{"norm_eps": 1e-05, "optimizer": "adamw", "lr_head": 0.00681, "grad_clip": 0.5, "decay_fraction": 0.611, "train_tokens": 120300000}
Each number is 500 + 40 x the weight over its row's rms, rounded and kept within 0 to 999. Layers, rows and columns count from 0. Numbers have three digits each. The size before them is the row's rms in percent of the matrix's.

# o: layer 10 attention output (transposed), 128x128, rms 0.122, rows 41-63, columns 0-127
# v: layer 10 attention value, 128x128, rms 0.13, rows 42-63, columns 0-127
# q: layer 10 attention query, 128x128, rms 0.14, rows 64-93, columns 0-127
# k: layer 10 attention key, 128x128, rms 0.14, rows 64-93, columns 0-127
o41 085:525506510425466530465474518446479497524549504506528514556567546466513475467412479488440495508558423502480504530541490471525524494508498600543494517501462450507463504469472518487408555472498535487453550506488476530588466530457599428499529514480460477517434420495612507539449527536506491503455470483495450470481488515508421457556522542562498542479597511534484546461504521515535460534531
v42 118:496402403517503526485547529523448504512484452552493528458492525542458498521530483527524488470559517487539538573508506474478510491537523429522417522498484508500475424556514495529500532496501519533466450518536513517498456499423524468569476481420558537478452466507500488525398499508549444439489449537519501551504492547461434509547533495454583524420530551516428530491453544587532509535572
o42 117:531507463552460455508456477542495499422451481500512546521545417521511523478563500507508514482426527481521564520520476543474444456507479430540554541518453549499563469489442594442478489517514534457490522425548505544475580493480520556523483454532520518499490522453493499414537433565412581533485513502545492518451525556461499452441525487556459488502519490464572420519453508454523509534488
v43 102:581404476477499528534482471500528506521506463502482550534489470523495483547535474514514459461509500567551445501594561558509528503439527455544522492469550498507459468561500499361520520482518467526539503528473551479433503495511524410516482551460491497471552520561486528441441504478556508541516461503522421494457516513481455468491510457492442463437503543522482544477529541529559527616435
o43 099:464471513515378454471381521537460542452516479512567448490577473486570530461463453478549507473492547519515540476482477586491546524453520498516541442515492468525500467498440594541527536524532491482470474506561478543515515504444558564528475483477490528552526492544573520494539395506478509514465422445507546519485511481509535478474518522474448524490500528452520565501514508510433425491552
v44 095:548471434552560563537539456520477539522488474429499501528492429447457501524551528460475538397492508574526509457574504503479492455505525470565453444502405431538531477493483458510485432469529502503487495555504487479496488489488507484563504551502521510460499467550500541535479486499503541574444523530589412609517454553494513509498461475514526530424576539438482513517476518522531545508517
o44 095:465488508545475529469527587565522504458535460546526479534462484500476532478515500494488499505482504479527459524458453553500478530517545506503523563547522497499575479524503549468414483502431466471464487469568480485549574541447534494432438423472473601531457465485574521465443617483416496475516519485528547537479494496452413497505530457484510476424576529447493498512483521506477559535543
v45 120:575556492444518472501546496565483543507511546548546406483407534411523459502524515470540539525598502522462531524552499468518480505497543455538435550525485503519571486514486479499430496506501475531503463497472503544557448539448532528508529501440491445489463505438512558470528529528493483443493470470472500569493426548469462462506530499479491580469596492538444479565491526571464470482565
o45 122:485463484533485550585508446509476487459476543546521529535511503536469524477550551499545463536477467500576493519493485500542457511495499531472504541522495556486593483518554462432491502503512452485526479413539543529429518477486547551506507498487549534521438528456491465513493266497440538533525463524503512538432507454430521512533500484492488504476487556509527479469461462512491516482473
v46 098:397461535503564510494501485533520487483537552486547454523461510444507466520567512505487468510499483527500456467512428508455488570492584474448553475569519522480527531496515523487584468463516492465552492442466465514502549527526500517451459554475481448493562522503512521458413500490384544491452490485526537514470455444484500528421479484504549451460597517516431510574504489480413491492581
o46 099:514536474480498542476488562461501497474503505529506531503517504487508550502454527534495509550483459476505500490537489413479544513466526546462508492496479495481505532490435467509446506424490444484506528510475521466533508573499500475522544503530439521534481419500573537457471379511471505525503504505457515505498450516481508522538565684449407537525540542553506493498447516483504352519532
v47 107:492456514482523483564559456442554470463569413518492488428495511481550502508493486473498587505513529522529505513480517454502508464484424498568482483515491541447578460450503493437510466521518519507515570476442499531456499495542461439514523489599514493548548515531481546479510490524576556406521467523472460464489514494496508430449420509504489591525559441470583536503449483422512482499449
o47 107:534529441528563527505449493440508522474544488522462505497504511520481604502495491478493423475484489522528442507518526515511500528476486505431489523448438496475470500510565552526490450521558489544490429467518549515535438515485496513491489600454479580449503492473492556563459660497521489529548449465484485514522464503507576458465435413460489446492495525493473521462500554535495593504454
v48 101:521471527515481476506536447533516479497500556470577442543468511474485491484558536475473438461474541458473424441437513539484446483477471500491546483572506457437482534487473532446455402464538545504560486454565519467538451486469497513511451466539456536513474574514505531518550499381453534557504524512520404434552461490489546479508425525566564523523530520481552493496483447474531503455531
o48 102:477509539446605533497493559510533509484513503495448449562465571442451490463439493472508517395505466521559524453430467482469518481504475576499491497458492460470471550556526490466462541557416428503530531582475501477544462436554497459431507484497425494512477444471510538556461468518563455557462500561520476516582516496504492500520515508466499503502586552533470541485490536507465550472529
v49 097:522565501487495478546537438503546526515529510485529454460452514408503543394460502478518596573540472536485525503499479508501520502553500476569481516482469480460490486414496512490522570502445497448492543517447583522520497511464509534397567522501503497475473489454470523500537477539500546391569513482496559516500493493538447480576550506474394510468466433455497486543439518532527471467500
o49 104:510450497470485542567555480480450523529529547510534507467459497527482521550563533486456492559497520510515420526507488430559419515521501470515522517485522504446526487523534403522486437496554518520490461433466530506428524511478484542527495549512537485525498522475470476533488732537505485490505466482523524500469481460427506492455427581515513519507492526500461472476488494518515456483457
v50 103:503423486469533508514549435514562520521522449512503480545535524524494474482479532474484420485596530537487480513514493502506566515509425454510488527508546513509564484490495529503530490472503506446564513493456635485518509534450527423495496548417468510506622549452473482509437504509544437437513483501460526479509480510475446441500478498461470526445528409541494524450470501554583497509577
o50 097:501528476484475546576405477488451520484490531497499545514572450525457564500508465439477496492442581497557526503506449480471505494467483502557553500559497467449517504495491550471501550555497528504503494428454426568419463465472543516571499488510484507493475493461545594478544549534442544550454418463494435526487509506535537515518445534419477473533517562529498518534410485540499441500449
v51 105:503532525529470506473451493497458486500478455491543576507448495492478428507531534484490553459453523501512498475448505443521447451485539516415533478524437455537430557476488481479476568476531484482485495547573459485583475445453524485547451476601511481485410508472520545492571470424474523566511506524474524528532475518487536597499474525569547522550580496459547468550505438517447519442499
o51 107:439472539479582506457573557507512500479480569443500507548414557488467468511479520558487489500521447477490455476514540497476543483544485511473422553475538558489515513563535430488496500529445484506529540502444550465515567472546499478474488489470443459499504492490487501478446692521521443465540513510528502481501482513487459435552570445498504492500511515493453459521526527472476560442565
v52 109:469392502544537541527547518480446580555516442514538519458484517529428508544524593518517550458406423557546434496470550568469543455464496497586500466514406495444488447526499485432609522534487508503523483573511470531478497484462418485516508437494501490530464526509507488504483518448493543526486455551514494488502462459496487459474480477521530520540582501464513526514538519492539515518526
o52 105:486512456535461476498442505535525509416512443472484529527494493463496526452481457474486505520512532451594499491545476528504560476450518381467540483462510452486536511489489463482431511527516499478510477467544570469570531489474537472507505506452502510429491456518578506551492534574597497455522476466560487561505547521542438417501540564546490466471582445454490472500518586488475479570550
v53 098:422542554527514513537518536512490514491504509586565467529493451435550515530518490496455433505441514467531498451457512468482496442456515486537488502515479517507492537544478527396533443467524490474517512523482396570513472513579459529513473469583512499503536394584507455493530494506428538603493552495546473483469574460481525567422524517503504535493463511506504471478542493451424509482508
o53 095:507507426492558506392521585488493443515551500486487481524498572495491548531450491498510519537556440550416470477555540542492505517477565579480508481438471480439471465543457474464521495478463392484512527561558521466518524552519522406494539552419502461512543464489537453478451398500541488437512528476512523519509449537532511515507492483498528548497511506509489559502537482501523410538514
v54 095:543517501523525495539539546497445477597521467506535469428469486436465460518480482441547493554531472469537576486542547457526546427530529502475468561469436529543539466464494481525523518574458473534510466506434530543583537529508494426469506500497586497454556489475501588547523489583483483486462483532500474502479431570536456499516539477464491487462622502484480487516467505518444515554535
o54 092:517484433522481561521535434507458457454473496538510527527504535501499547529579497513500469587495480477511480596558445452466454535478499471475465503522532549512561419496532466479490516499548484485459514404559504505460569484478503521524546522480511550493466533500517469435506535527466535484554474437515496561504441421434568545515531448521439457523486530509553442477457483501417605503457
v55 100:538496452507529443522507506528423538540478552433558495575449459537438516550506462458494450499528420549554423518546556600473515505544512462566433433513521455537554497523502484491458517513496548506481476522490518492481495536466525479486535545405524536426486461510517518561494478426512531536498511502564472529565471503445520541467504481496433536465499553489538497555524482534579516422531
o55 098:531431487511470525518499538558516506485466499572532480543525561460473480473450519516513450500523477516519521524432411517546461469475504442561529493573543466511541452517501454459471462484479488440482515516585459494504525464471514523441470491477533478558503452528543484510552674529447512468442476502505510563445472518509425508530488438475513530472544571479434450499547517548552509532545
v56 108:557469427448557525492516484488540600457511576546477475571511524498555498474504400437451511473510482527437486494546458565474479509610564480579480554501551435459504484504511494418470503500551523501476525485476482497463457507408513539423525533473507530548455517509517501459476510516519549493462439461549573481427527446482533487478521473474491520483533531480544519492529514544543488450457
o56 103:545478577519452574464473505527507555540482477589556521453477518546440525427450509477517522465527529547480504484456473450496463485504508484520499513474446472484459540496425540519463465540501454524506493481527483467550489505566558515502466479540506469498534538575569540532507379462476538511511460494493576519466571549487454430434445540453490529428490536497460474479501528550548402485455
v57 092:439530565447557509485479516531484553513466619492542545460524509525510517460477441517530549543499508496521513469539473529477442584513533549447478507517513579507494437535534494470441492496450495452521482489465455490497553432549464532439496467399511512520557495525532488462441512494428468540487492490531572432453503465511553433489492480542513525524476557615485505530576498452503506546544
o57 093:543529539521540468463459496477557431524454469515470514523492466475582498465521530518507504503568441447455497457471552478546540488451532506476482478484504454479485459480427501517553500456525472506470472448521491486547492524464541494504582481499495458484503484565551443543556379495496486491526534498442530517549516538518476534514523649492444527502494473540530487477521506540528335474505
v58 111:484487520572472538546515499491492448543488455478511573490526456471496535518528452503511448465407528484513491477500497546500492469478507511540557467476431471471453498478501482472499455450470518488465481498569454502495532411538475483583465449508506557478537494549503447554449503516502589594479609461535442490563541494593558487546443509567481511515469552473516539497464466434528534523422
o58 111:521520505409561471444484599528546451524586479498486415509497420476534512506503454502449556433516533487492475465434516531443471539537519498499518517493495445537410480536531545541519479487468505486485539555522483447583452534491495424474496505483403506514550446554467512499520545519555414439495517498501527503566474525526448521436546475521550459474549492479509529468580525501482517506540
v59 093:544479423548453465471502428545550482468561545452546456524416561519533500516533513532475460493516514410443446480560519534503460455481519519566489531525448468443437506491487524474492422533519477470478552460533460498527426506476499515568467499496453562598462484476513523495470515494444465554481533482475424462539425477507544498491466512486581477467526571488511525461516512582506508492429
o59 100:490520494486527509531529532522474490511508502532505433513533551456458475490528497429526528457458517538459502474449482481467527483517534532474514497470491469507489553507478583470467514552444447479522525527493510486500496487556434514429454489560487521451483487535489556573529226465514493520482493527525518538544547488485496501484500529516477506497553523529521482517472536426480521478543
v60 095:483559474464545480474514443509483467517467396486541481525380461479507514496531540466578537506519482468473538510487574415523521461533461511548477536504430447569522508415492484484491584590531501536566488459489540535551462540514479483495503503532511539504482460516496586507606499481504554435496493500456488491469502536534469543501524528494475559491550471417551473555470505527487492462451
o60 097:513437473519518564540524443449490512505501534545524519501495566535444522528488507490496479505507464523562425525539509467533476506501508479494455516460531501451526503468620473461477508545506501499513494459473532510488540471472508516511474555491514483502464542491490462494476560505528488501513505460523503519467465472440542443514506277456487505527522524546451464493514473525490666466528
v61 100:496500458445528520505474492548381568498456471575530481474532514450507486466440589507505569501529486543511530456493484476466527491527561468484510492483427468577551486538486477550446556503485506522495480552501522559593501503480451493508540516447540463471455501533519466439492516499398502444546548579518457509500421509513463494436526486512543518457490536538515442495462461513442513601538
o61 097:463508463572532558519480466551550479459497469456467523480427537531522535482552525530509476530465497458491503573488483523521472473492493520506461484507563516518569465501511432413544542451520478536467505384513550569501555501462514531530509444529551499502488496466556434478481313529517541469459511510540522507479556561447492525519531443478512455535477484475515472481490553490455554496490
v62 093:544546545459476453474490571526440490515495535503559516431557491410471471523469557506507519482533458523506551491572551472517518470522521524385461471478440564506496508496499475535529537500492474522513468577495523518564509550469487479488490452520591403428539477485495572487559511562471471490502453488476568518468538594524445505565564502481489449503494448508510511520529488570505506475573
o62 087:493479514525476534510563456485466509478472519457446565532480494557486466542549490569513479607528464443521528610559459501533503471496502472456510539523607542514526429561522467526504563531514518546485490488531488496449558453494567545525536494463463513516487563468490435436508489484469507422540531487511500460470426407491536520527498466559483486482433489476472461478508435455437520460441
v63 099:455603509555464560509466482461526451611508503487546472546503489518525545515464523507586481504496518444496540470538549483516499534455537501541524508444502488515456490488504487399484488523396411460500511548530484519547449422517462506488541546505445538505464462514517478516544508503431566527463544476501528532421535435590499517478541489541444497547461529440482474474537544450508504535452
o63 100:474461499459481448457515541476457451497544485516512513498487501499475516580532477455499541539510506544477410523516528538578520552525515526528482458462495476511491477480573455520547431514466480504509472503571540476486524510429514479529487518474513477540526486553530438552570282456586494494517532488474509531519549475471507487492530433482546529467476466532526533512580469503454467471508
q64 095:509539486548453449458496439479545532559472523508471493432499532435558468421553489505504517421462503476542466488482580513594508465500537494522467495494522475500493518493576486516552531534534476436422474425510488480415573524480539455471478527570514540509459508437407482495592520485489529501486519582502499461476551473501478541446447465431467566547491456506500513484524503539526475489557
k64 096:484580446518488490485515512508475549467439500498476507515496517522474515491566505490506458522479568458501520510473473454484595463443468576561526379515537514501536460482516472517533444554462536520583422546475550522440463527407507482462506507500440474484495515501543433459461438530474469566505479602584519523434551479501491550517470489519534534492517482507558453443457485490547552488502
q65 089:520488472530475513584482478483426579490455497483474518416458563486444466524508543512543475506550502487515517512466528384531527453523525465539531519478460525511551562498443562543446485522520534550530525566484473472451428484530467445501476520498479469536488445443570442528512540480538535473541454468517491476537488536507525482454535626523455520508489471515474458465476420436518430453457
k65 097:518483574486532505559476492486509453488468484464514460491437515509490470549472491507536472458546523465592476459514512502517454477475532433436485541473450458518472481511511605525490500512479557501479482469540436518502480433512500535528464492514513525528491525467438556584540682479472479496536501496503476453509481469539504460558595509474545520498500509516410480528569420487485446463542
q66 116:500575538480577475460548553507493516531482568520456479543450519402520449457538502469489533498512494503522471520420522469561544507534516564535478505466476567496538554442490484472543531541541492480493489477550527469488482445518464435457535549496431480486498484499475449545488522525519467591527389575466511528549490511514506531515496514524509561623483494505533502474510482465406454423537
k66 112:544498514457559460482523519567588529512504426411458462536404516459456447547513503487500457466456547480530446494491514500504520430540528525514478493494478500515475555564507558475517500564480480458511520506482545474467438487499513464479501564455436502492466530509460427550501644524569492540460500514512511552582471452496434502536499496440579477499525482492494437536520452518480474440501
q67 102:477517470444541483503470418557542446522495547502473523444546497457523545507524420548571493544561412420511544461451530471454539485468502533495422521541468479530428477517542528481455460492447480475437547501449589539544523472495483475468496497507493497538499473458449558518488493419487433531549485571448540538500506483494493504572527455509528538463496464601509469497438473547478537528491
k67 101:528528529496544507404485492516477484576587478433515456485543453437491484521524488515547490535481491484446484514450543486437532459485547582520512401482479448551533557501444501505480458423491504477517500536486588526500490537557507468485544484469498442569467469495543505470497357510520457539534492555529533460541499505491457482487475485577515469527484541485561500538460514494481587466442
q68 099:500482522494441442472446580494510505461454466453543527537575434468561534511462513508552497526539517520460473503529452502532490521468474484415552497461556487518525581457477442540513552398513469537487491511435523540530515557440488501542489458394574541545492528470514438433467491483471505416487523499569581481470465491531497438489518554506535513473562432504525519487471510490512529554498
k68 099:467447495515477460477410507523498499452540493484504537515590489559526526488533422451448526471489506433522529471546459530518442531486453496467527559522505419525522509439496498499424566513586574483517492456528485425541548550427558518524484476465556511519527528520492477440438499487501582435545480441520547432448536480470557504465484463505455480490520502521498599508466528503424506519495
q69 098:482482512554400487490540509554491467485465485604565525514507531493538437503546469520483519467459535483550491533527371489500495481510563427470575443512503498575469430510474537484517401525498546515516497449553486441565474521447494443535527510479508527536509457460535499574529485545487501494454508506502521466468492476454430473388523549532439446494490495486547498483491526493479457555520
k69 096:513414543456428525501492468485532499438485490559525525475505501479496488466515471544510512530517530483529471517478502501531462550448478388474522506531494485478542399471571572491447468490500533538436513485499528505511499486435524524500537465520541489554453476498482529556538647477461497421463486422483524548392467464522477495495540520572517557479492541528484534464467568503485420469502
q70 093:516469504497463465495465452512463541518496532533525560492445501442470486452522527583583523515499543520555517541564530430563552416533560447458520556451458546482460469549541483489540550556513466472529477519416584435484481554507541432438461500553449471526516535521490572515511508558527522489538449531530489460408484484468472484463479474544552515492471462530557463514549483475526499479547
k70 093:525497553462519544520457529422448516457469543476471552462453508475492481505494522479503501528560524540552531534499502540470527485504518434516457389476521498516499482577484545527469446517463537549544464515450577509437487488449501495505506496430450535492497543507531543545414469530553478486564427450461492498434568436581480493462393473482490570499531491437559502500478419502514530475519
q71 094:565542561418531470512478587510545409461535523463520485518515467428502505487466499442381518508504518483451473400539528501473524547530413506542485492527519501541562519481534499474508506509481505546534502513511555454555522431537533493508500529478435553575477447492440529439498510507540515505484471440461522562532475451525494567463524431470537479538593517531462490509484559517487542456494
k71 096:508471501512514503528456492564498506500486562496490537527521472454455534513499520448467551561445494521426562493527426489465529488488523520575496461516561488485477492477458466472502483511486455406556508521457482456573469560566523502467486532459443529469504479492593491398505451475522553542501472489466577541574434466482505512538535472490491496466572517526498537481528590464479635513519
q72 102:549528466511547578491479478448502480574570479457496492531418526461515497526435482493521448514556523490511468464505572534540474418524479467521491400487498532467505531455505466518514493469405478486574412533542511495505505493519469543592543490531558528425467509483513544575534502468480491517426511570540468460571423491523501502447514497533478513456440516538484477527432498486583493487516
k72 098:400493474517498447443492580480510502496446535453483546438490529497480516518453582515554522502543469524427497504509549512459487439473497550429466414585518519487424532458544446521504488478531498506471422519558508514496489495501471484538478561525533520479506485544491502560569535487532501527469537545568405557559586481486456541516503531436508494553487542542499531436512533468532432520479
q73 098:513511532489502565453522540489444479553449589403545459513394536552464517510522514499531523512513509485470467498492518546492481469510549517476501505461502512486443487516488489464562523481397524453529490538454476473487524489530443525524607537508496468458519501546530470455519481487495417475497603465501483523510493526510429465479547533489469552507469511426457409597528538488600460514512
k73 101:445525496505538506385555545456545508586423428512523533487466515540513523515472515539573616508561522514510498490461546532538495466494467435527461499458414523496491472550506401523545545572426519517494502526500501422488454476481440482518493571559506505464509545541498518565510528507568529447463535438500503516517566457512474472511517471459505508527461499522457475470459529540512448473506
q74 096:494500405512515480627504485472532512513448489520507429550530471502505566483502511515547482477470471534492458506525461461535542497503445493459549568556543508523489625456524440537506509503500446489521533574519552493487474457495547421448418509495476538433466547459508389491466467526491587440523532526486528470462493561527532498516460439502506492503554487522530527463497500459484559550498
k74 096:499496449549527472480487507575502503396551548484529507545481485542467454543536485527476483450482534502453513468499506475492497625502543588448529525471529534484536535500441537512532513478577503506529490500443454469447566518556528486431440496458535494463537524501506413434424409520495460482511512527498535461510565555512526466465462537468500563510555441475552565503484545481448515506554
q75 093:546480468492507542448462461467522515533492545491564502533493486543401513505520489572525461534539534490523465503490460515492547551474400508477472541561497513433439513597558605531534534486489509448499493449479468508567550530486526481467492484502419510558586497467457542514490495449515471481541547488482504504455452515525498484505403394483488575498490426524453496500492480504462558553485
k75 100:538524486512446525417508533507432556534526501493557535526557475448492473502563526455489511577448511497444524562487488469455527467530486549512510490493500508513508504499470467526546497483464541488523480495475523533463485509481449473485498498506462506535477482512548507460472240510506453514520452483464523525457480476541522556566438491548483540537518486500572532486507510499508568529519
q76 094:493452486449554578472514484563491503517531453523470540493560457433610507463630512490481552499463498477476468506488508454537451538584550427511514432485525509583551470472454466446481513454502476494469498526517514520460514502557522479547480522510481464523556589513516498431506506497469549495456553469586465457449502490463495511509449547509553521503532480437555495406527525518471495517480
k76 095:530496474518536431543468442499435483516464578488481491446514539518569566538485453477502464478456515441526563485483445533523497514468508476503478554496559525500494536574531486413465450488506561470461512461439507481506540537520564549507515503476612456479513480434466467469496677476460493478494460475509519427418527498520516491476456483437483482495539517484508473525547490533484451494469
q77 099:536575520530499553486523449459530548484452498514455530504419529556457486488477510546542453407532529531493471532491601472554538503517472507452475477526439595466518540527498508496496549419523511498530477466597550538465546454447487432553468505532520448456485548454470498482486488498468476563504483553442465493430590440542526510521488524510493588474441488508526483505474455527537462463476
k77 096:457510473521495460547511423504509471505493456481534500588452569503503475575501526486463446475562523479544439543509552524509533417531528582520455478467450548473514462477475550561561496503529486527490511472505558567427470435489507501501527434537566534428429544543490422531530529485513457531498534580521460552521525495525513508517492484453525517518486514509517448497467522535453374439478
q78 097:495531486528481542493469449423488514500527566542526507488402467595390421518516511585450400553504485481530505505503526461445530558520470561463538439509500505491565505531484556580473549438475509531535509431485469537454530513521528523516499524500515522501532512544512510553473488532533534503486538533483467511406506521490529598522478461456484425523480536486495417458506492459511523543519
k78 095:485498542423470518516505457471491533527525507531539566515503540507499527504470534439550472500424478470518560552549484490450520530483548611436510498460505565502515495514498436497552532499440460501557459458519520549437491483469442550492511452512481488448506447503469503545528335438510541520532475495445495589495486537480569503550499514546448572522487483467580508499518496453535470516522
q79 096:547513480509497467524454471508434567448540474529515512560503501472499488496494466516452519547448491514501504511542555498529601449501446485497504504497449474495606504488477489415539517526531623499453474454512503562488543472440496570501496458487432488441494556458444499502536505523443503488504492482498609517440570497442600526534474470470531593563477503528478496533496564508482471478520
k79 094:489615505486480507533450474499457498457486494533530469511502510529535504505496571470434495554432480584566542512532499498505538568585509452484498468507477517510500540480519531496512473587558484507515512493498532518556501472489516482451514611553537442502414486533515450411434459538426605549481475536454529526502487437485445504525467501466552509490501500495544438483530520492489457428447
q80 103:464496567505393486450472516491572525461433478507528509508514434550449441508499506535473518551499558472533587503561530497504413500500456490503539575541535492442528541517488479556518571467516509465511417492493513453517521535458524514566511523433469563508593496522510524460519506454481438428537464452536546468472539471560510446520569506491536474445445471502471568508533555485498524462482
k80 100:497468450549466543531450514466443548497440531477460552559504462573567563486454432444474494513530506505457529513590480526494499490480439425486521496530498431499508529441511482540494484500470501519460491440482497432509487507450493521553484416516511557555508478487519476487476348553510551466506479432489597535452459453464493521474468492516523527499476458491500529528441498444545551563521
q81 095:481481511452529494421537491524561451521501474494490445527539505527559530465564485453505491534430544463478456560492500490465451559448524497495490483496540546551542443453520456534461463481479433519519604479427499499512474428482575469359521440485477484471437492542490496546541510536498527521529498487496522562581511505540510540486482482586449439560529550542487525488503566508469517495541
k81 093:510554502570574474477514464576486504446586561524534491514514393539496520479505484537498432461539478486536435448518449487418508497478486529516441541539584462550511490477481504447474549536469474490474510474516496434478501513546559490453512499404507494452515455471539488588486589486517504481445551478475481517517474522421477463484474479462457503550528542510507506525498571477555604486479
q82 088:456504550510543544533514492502511431477498499559524469493543499547485508481577383447427470439478513384450447466559513563480489516504555506548532546507527405510462516492533497467494511501496526508537532521521488461496419496516542570491544483521437459534563479524502455517483529547484509529512498560493485536469509593556542492478446427435530561508501457504475479508507571467522525485587
k82 087:518519395444492474536455491456437518486448477539487462536547463549503518458437502505533474512479496518429564517482455443541481539494502534557539523493478500507451541502490497473518513521479488499557473640489549509440440482551443460457467531559537502503506448475539528442534396509474505490488492506486542535496538483502486475531458524424473503474498468566567600509479499513471607561514
q83 098:519515552415511451445495574433429518465502509489468536452467530461445546503511461421540490487470555478501454481491572517525489496440539537485514423485505545550507459538547508499537523472472463565556510494473546541517462554445483429490581490481533449438438566594506481488453512505599493468540498571499499491445538469479531501508500490565502460449490533512530429488483489526469531439527
k83 097:454518482454540489518471498452532490451546477472474488421467474462530502442524513479542509489578546478567510499544540537454524471550557544508414483498560490505532469509463519443558517490474483487534495509513513557461525486457438428539556495443520547430534452545499517529557555466534576465567526496519478546512498476543545549411498421455441499473537506573484467508484532552477573418535
q84 108:519506549413483509523505546493417573481587454511548551594445517521504472437503507517459494532542527551462532492538512462538546489496493470457476515479456550539441475488502447531484433566555521507505463553566538484567519475531533538546494508482472511507509547549507564533381516518414535544517448493505495538467487502466464519481429469539549504438531482519453567455504429482473464483498
k84 104:475387529533444479559418489533455492470558509482492459471449565466488450523468558489554547484547503580520437510512473489501473510601485474527467532533552529497478515528534580465472471506545531527468556521494496533545498464524527538510493562480509563503468502449515552516451592398524518509489421472457455432518443482498547461514426495412515485493446476461473487519513524493461494489492
q85 098:550463430500434481447491407567534519539529525479493489527498428588467566457477534514482528536468523495546598490514505511440513561474411478502521468549545514513480528514522481513515503496458512419505569456481448511556528489463545429476503447542463556466509531505511506461544506507469445452498545476439585504452500493465508554526509410483494489475567522509457466545491545457447562546503
k85 100:498526498574503547444522517541463548471471523539544535479522438508501586451511524478468508461431531553496521534538522482454553531486449478481474495491516562498557512496491472487512462448502457466521495485488481439488483566549507496502509466497492444501488488534587462465459271506489539519496505485473540541419503517472511529547453484531478553547463483456554501482474537484481572507496
q86 094:460477482491573538529456487527469476418491473481509423576419470452515548498506544512533521478514486540509408507484513499512542480525528494433546517433535493489527532565477494470476534462572473588552520553420559526458456522592522492473487476532490452473528567462486462460443521512503424465525557517488544500478522512501536490475487515481534560447552564481523520539457439446415487472547
k86 091:480516507446540504498425487523544461445553480526477423492490478515554561510507549509504548414544455470594464505520512512487473465542516501469508626439467536517444553559468525466493488517562522542518530548508521541500498517575558452479443507527471477454469507489451484475440634493532442440501496437460497496534549503547535474504500467424472508472571513499539497511538438498503488496531
q87 101:480433505521464443508483533499567546499412551454547496507515519562504536501466426493494483580475552503544492551567402490532447542494483471460506488495471543506520521454519482551530558546511481450506493510562469502544543531459561568483472487492478472560547483511478401558458502585468435484509512490497518478569435527536454526459429500493537432495477457446511495480550469536413493488530
k87 097:513459480537393512493521486602522557484503453495537521509499471538516499466470495499545515475477491492476501449485529532503446550513461468441541509509493483460461505444519549483523560533437497483448479429491551475485458479360559547495514481520489583496466585469520509507470447566505511486450525415472492448404488510518515527544461496515546489504546458489482571457498434539509579569489
q88 085:535523476528392499502483454508505518523504552456524569500551477540466558527439485449517489473461534468494535563582517472477474502490511441448468457514466618514537537501474501509486505534513513457573519512492467427562457432413532490533474516486480491592522516509523455539466507459476509492444527548495455490410488497557484461540484537500548486477510463519450407455474431514550527565447
k88 083:494388458520511480516472462480429508483433495465559530443485517558481462478494458523527439470550525465578571535497498522489469515532475446477507489493447490465474537459494538531485549438514487460464501453539413499482484440487550572526527465494609515450526551526522548479593489474492529523508538488523516464403474500514549519548440488531520563477438513471487552452520545537436490562467
q89 095:511571565489464440506513484568516557484559533511507431485457552451552514479508550497481568472464519505472480455549520470519545510541523522486454499446591563571545531504479446520411490486499450531500633457464504480520496530486463447457546541525471483492437492447547476411438528506470600486476475513454579490519515459517468535487546533465495506502494482505556508487523471519492430469495
k89 101:496464570516525465525443479543537488493503453534527514530394485522473491522457466467490490427536522439603450433531496494515515507519471483502422540480527487580518481552506545470457489499509503514543519519490448494541471522527587486489509492493512536448468523459495533457474714490506497513525501514506518469510489510448474458449570493485507533519528498521428455465513525527444453452485
q90 108:485550476489529483508480540541487486453571512512560481594469490421493455540519437492513458453550462565471443482453468490480451475554532558451484468462527543572507504527546474459515572460531487489494512473524519553614514530516516510454555562524488483434490550473458424508508513531561511504398502556494474515457456490500534520490447440486505554500548498521562566487490567481424543500484
k90 106:501500416390561528429444516515507545496578508479491534549532519418541514493526516457483470505419488520451475502490495480460586510514493593505498492488560552537522513556498456441532482470596506499560519555480536515523506455496460436442502538466525498446520496457498454440465479500536569499489470469471472541522530462530458513520423458538489514511554498524568540410506543508486565520471
q91 090:547501527492546516434533501486499474523459530536464433458534494560538551467578493526543507463518538457535503585491530559545459584458466537523453497527533531497456475477566440511503475514528502481474488418527446551481527514446538415517501480496556503467513507529462507558489515484373508513464523548542440463467550599505503484529422405534527482487503531483494535436531512490547521558487
k91 094:457533439534461533457561495487446565489484484505476513522562468571548458483568491507529451471452527524429497531488558447479506486514478637548481507515513537520538512523504470482482506456515506492495510503492507541474506522458470538493542502492549458453496515513558482543495372513469473533491451581558489564450516582474535552464414499395455539450488475480557475505453521491529559522487
q92 098:472506606508506483468556530473488496530488469521452443542505487524513480543460463473457537436478487514504465483532432508543509564511484500551560531481540502524462533480593438553505538457504483488555455468515479536543490542519445591478494466430516495535503402511485478524442492560490483476545397444515435578571418558472529517493452436538473508521472492501574552508504538474467535513507
k92 103:508536471480470480418549507514496564458534471498473510523511493517431474544513512436448492499497467557364484505546451464551509566477481533552525529526602473488508461480477494487429464518512420525559485546496537456461451493486397511504502524462499566483513530492516533510457372509531503503525477471472510549519501534544485551475502487477473465468559507538542591494498494503527559594500
q93 087:517473523505495477434511501512495478413568523497461564510529472447502494507494461532462534447469496515496462503582450529534483593520465460479487455476504438509486455506521564523512502405570544509519485395460538513474544459526435521477562483481580523442456518468449505444529503525505516471475507471495467490550530416412530552533556497594495495470487492439516408561538525499498491490533
k93 091:467559482493450516543495459477522556491456499491539559511540468525511521453527539485455504545510489505558568572500398510477432492451535515539479504469577548474514393531522492472444485539497499457526529537505559457521522564503454469544550514491466538489424481491485493517492519556516549470508502503468438551502493453502476548524572482608409424454473535464515436477501539520584479470466